Part of a small language model's weights: 8 heads of 32.
Each number is 500 + 50 x the weight over its row's rms, rounded and kept within 0 to 999. Layers, rows and columns count from 0. Numbers have three digits each. The size before them is the row's rms in percent of the matrix's.

# down: layer 2 MLP down (transposed), 704x256, rms 0.0726, rows 695-703, columns 0-127
# gate: layer 2 MLP gate, 704x256, rms 0.141, rows 696-703, columns 0-127
# up: layer 2 MLP up, 704x256, rms 0.147, rows 696-703, columns 0-127
down695 095:495495438424464533525454509615498477494610612501556531494585362478497478501568504477421489466516582520524520427500480452458425481534499474502536463390520427515548537461510420522603526513529484559476602484558497458525577452381510518497488421461434383479523440465569503596576496459527402460559509448537502461558445529511482481420531530461547499547389526459520466602464464526433481530514
gate696 100:535525510612494446483494568505455541486523588445468497555493506507521419518477459543387486510591449561527506429544470497483479460509529507500451472473433544441455522599516555544455528435513452520459593484556491387481510552494606490529475441495419493514609465499302505519650557531566538476526492459482533544416487466547525503525392473426487488486538572554499463560513480528443539535496
up696 100:392510527344506506466523479460516453500452472537531542443462487458498545532558475505525560543459509546552492495464554468482527485458457443504521555473542483495572494438487479515568486537511588400552447553490528569554553421519451484494582511495610538438549591520644565484364494491468484557474484529565509470537491487439472484378543492506554555510466482467485566448438550504501451412491
down696 099:577520417527544544508625548484562621448526484409455577518495503504412482534510496507502582465550388543578513521492523527468446519549522541427400486500466482506489580505498541539393476462572497558460633488489497444493458532534512486532468483595400531521538510440403507504672570512524463468442499530464418456422476533652529552499460456529482574508494538511481489594410419426450549513402
gate697 099:512517527513446547406450527404535479537484492508599371504464531603538500540514526498490463491435520502488578522472532534533505384497545518448556460507531522464473466449595452544524398536450527515512493563434525418611559485488569547478580511499509465462506523413510519534513538404511543445497479442386444461391502503583567432491508551471523469530478351512553610635383489700514539560494
up697 101:553467461471448448486482540455533528551477434418527429490548567506545400520491478467505470575479500478451480560476490516550478329493453579574474534559461494522535360405552562559414463498491441474447449571475605435610486525470520581547554486437392383489540489424492484464514418480459451507600430434431464465494488508534541466580579528458499485476472452523593532631442501573421515530568
down697 108:565491508428492492576382470425487524592447450433433518525491456484547522458501545546522517483440498451540442474570455436501461501504439524527400491530468477550588493488362524483478525467473472542454439519490502496400525557457534526479540488497515510444522410412561533553448475443475539486600493530524559540459584557547367568564552467505483440492474533515477379409550409427477490415490
gate698 102:573540455526448344535510422568469442558586518503498523572518412498442458489650423457557500490535480483530483438439485420591409459481432515528522480437518453508524433507494523449512445595530505508512555490452486510425471572533434514457436527471556495521541549407556469414457543490463421611568559520550468460569554475483498523471417431519464538535505502483472541442521542488501484469475
up698 100:469508544445541498437459571530528470350514487588500556527504469556483519509542616427482554421377458485359445505499488555431422551516499537532488460475491514534519571461486560558526561436522543522559388510532502543528597491553459466532545502539504528437486487554408540466508544491493527469506565486454497488470426553576462528426561573522493491485477480492538522587531446435524459545433
down698 102:517541544466527499489434489489483578521447473516498480558529613500504477534461516573551523476520457498456522620542460551482567560541521462444554509517523497496506472494470408527468458514457601519465477532515450419518500455428528618592410453590487545497526482488500420575492455535537456459430496427482521504501423527549494514468554506487482519507458446567525493487483463579470518510619
gate699 113:518611504488513646565492514527415518517515512518431537516504541488474453524556519474523571503417423423502532537390534550532634514546481493441468492516503591504499538498477482508464504495451457503456533444469516462569503566396554490468482491511508541611521458493458473467479486547514539557510505530516459581477432546508501520432451594541439488487593579520538497484570561400397508453508
up699 098:481512462466446569555491558539459520456484589548470528461430456496473578451492543404514498519518534575509479526505477520531539542574537482465485525446441549556499456444529525515492502448472452510549615461520467542529509506455618557565432503509553630482518527522441482432499456462556428373604544535532521582513503500541549489432533552538501538418550536506552395567539424491470492535495
down699 099:559483561472540534492550435531364488524505374523465578463543434541529487510536515395511465509520529461531550534492565547626517571479533598452441556524492522499499564431444542518546610546469466517384421469490498511493524603471429480490494540424538541586531445491551462616530457558595526523515600472443420473504493508432521494459445494627627493478514509440528522478492600410496550479524
gate700 101:466512563459495395507529522547548560481488491475508513525526541590529470537584488631564577528445396554480534514557536495496519556514554512421399585489547557497405548463615463489534477470406457585552509488531531556507519425487554535640410537529489550510615491532460450536589455459456524507483423504480514522514519473590469428498467500542499535518535522594539498514580460523406520499549
up700 100:514472530449574398532482477493447538445538443493489477469578476463487478456445477586513503548599558418502487470511544493528520519426607568438493537507538504403499457513526581431550564467444429515611479452521546500536543543490534456535583453383465547483426502547403586458490492496481515453534471585465469499555478496501478475452502476474510505511520509471546547577445410473479549490475
down700 099:552435430594522553463449442529535509581455530525473487556421565546467484464391508463504481524541555454528542531450405528480466476431505591538604358486517536608586577518495470506488520489431499576411448421426518435495458531517418415439498474588449550484533463547509497537489474544472457490490479436484462423515542544473530560567488453500533577493552496571470546424610537487481488524484
gate701 098:500428486504517453475500475548500497539491416541472514528452492496464564506466447582556553501507567534387496393605600579555466513452474425340505495474538480437482549458525448526471480552497486471422412525449450588481537426506483533450522554488577444462499449445469439556546617518535523532396465529472467485474428569477509548455348420436522556491460503551566492454455528471509482469481
up701 098:604483514616476503479532524475509473516498527426502517467502572498496565458561611457527427480521506390521563593484355491556523489474535582471521537599497511498483450484503498574471535478507491594509596451549464449468443633426384467547490434477520490625524520545511551510521467462483518485503491514564533560502507445480487504537618550543505519535497535511452511524469530541515500520532
down701 099:540405499454492549538483472502546398652557558523557518483507526491477446546477509489510520479574484637470495476484561525487517451517477414586533513561511456534507560536461562507472553453456478524522477445469561547461617469469529483504439550470528537462455586460443494498437516526525380533523505477511498495464424467466515531479476510432495582481457532529556524537462528477513448510571
gate702 100:489460538513540446480546557468582483540557466488545492437547528523548469453475502504458525550459544521512415483485511504507431470532505549593373442547501429593457529463533543442485587499506461483526414613507476556427501423586507539519528497542475506465598587518480480505460466423468472526612518441448513477481454413523552523433423435459493536427445476546464524574500548499516543419408
up702 097:533502525475540456400546528512522455429496490418549501493481480479461474410473488446556431589409497521480478504473580453556379480477479512423430530493512479460466554529513424494371518601575429486481535488580454467540520490377555563459502437462507605430602595521447499560485460515529467494496422493533443477523438457450536533499503437489434440452462397498509469505482482435487502478462
down702 093:507474497516562461573471519496456586562421530497474515490524557532532507580414474585421542445523485487503573481529476556458551487525433568487579467541532559543559506554595565468630498454495493518451509493475485566407464500535571509529548625479526463514490378487583477502544510527500509515504537533574473543561563527511488415519448621499488528478547503455547583497473504518461437444498
gate703 107:469583460464471476504532459502504500530474457566556556425524444515394503455498599475535567493482434449413547467523433441486511477515483537440484505483417485452485554644444522453526503476536511518490520558469506499479453522465614481566494544450535386473532553519500507505452461536488505486526520407417517562508511446524484477495517476493567563400498485561395505535463499623451465440462
up703 099:516493513570555433438558482407415448487413443507427529516513368539526470518501476534496495490481521406445546454429469565495468493513430505362459450527444544527441505554550537485445518409537486540480444400461541495404442490516534491527551503463520433529456613421503501564485563532502534513457503425433503489499546535518507422507470508533535478534460491562455415476544465553469464530423
down703 097:486491549524513582458363526410559519421505602468508446446441579463615474455501510456435507533509484554541506548522563467506523517563481436627497540476553512522510582445518496458533500582405519520508521535507498494560518466556485572474471465458394602571560470567516511504535378461524550506542497470623535515543453492515442574462503562454480566506521487448543560465481561380587544457568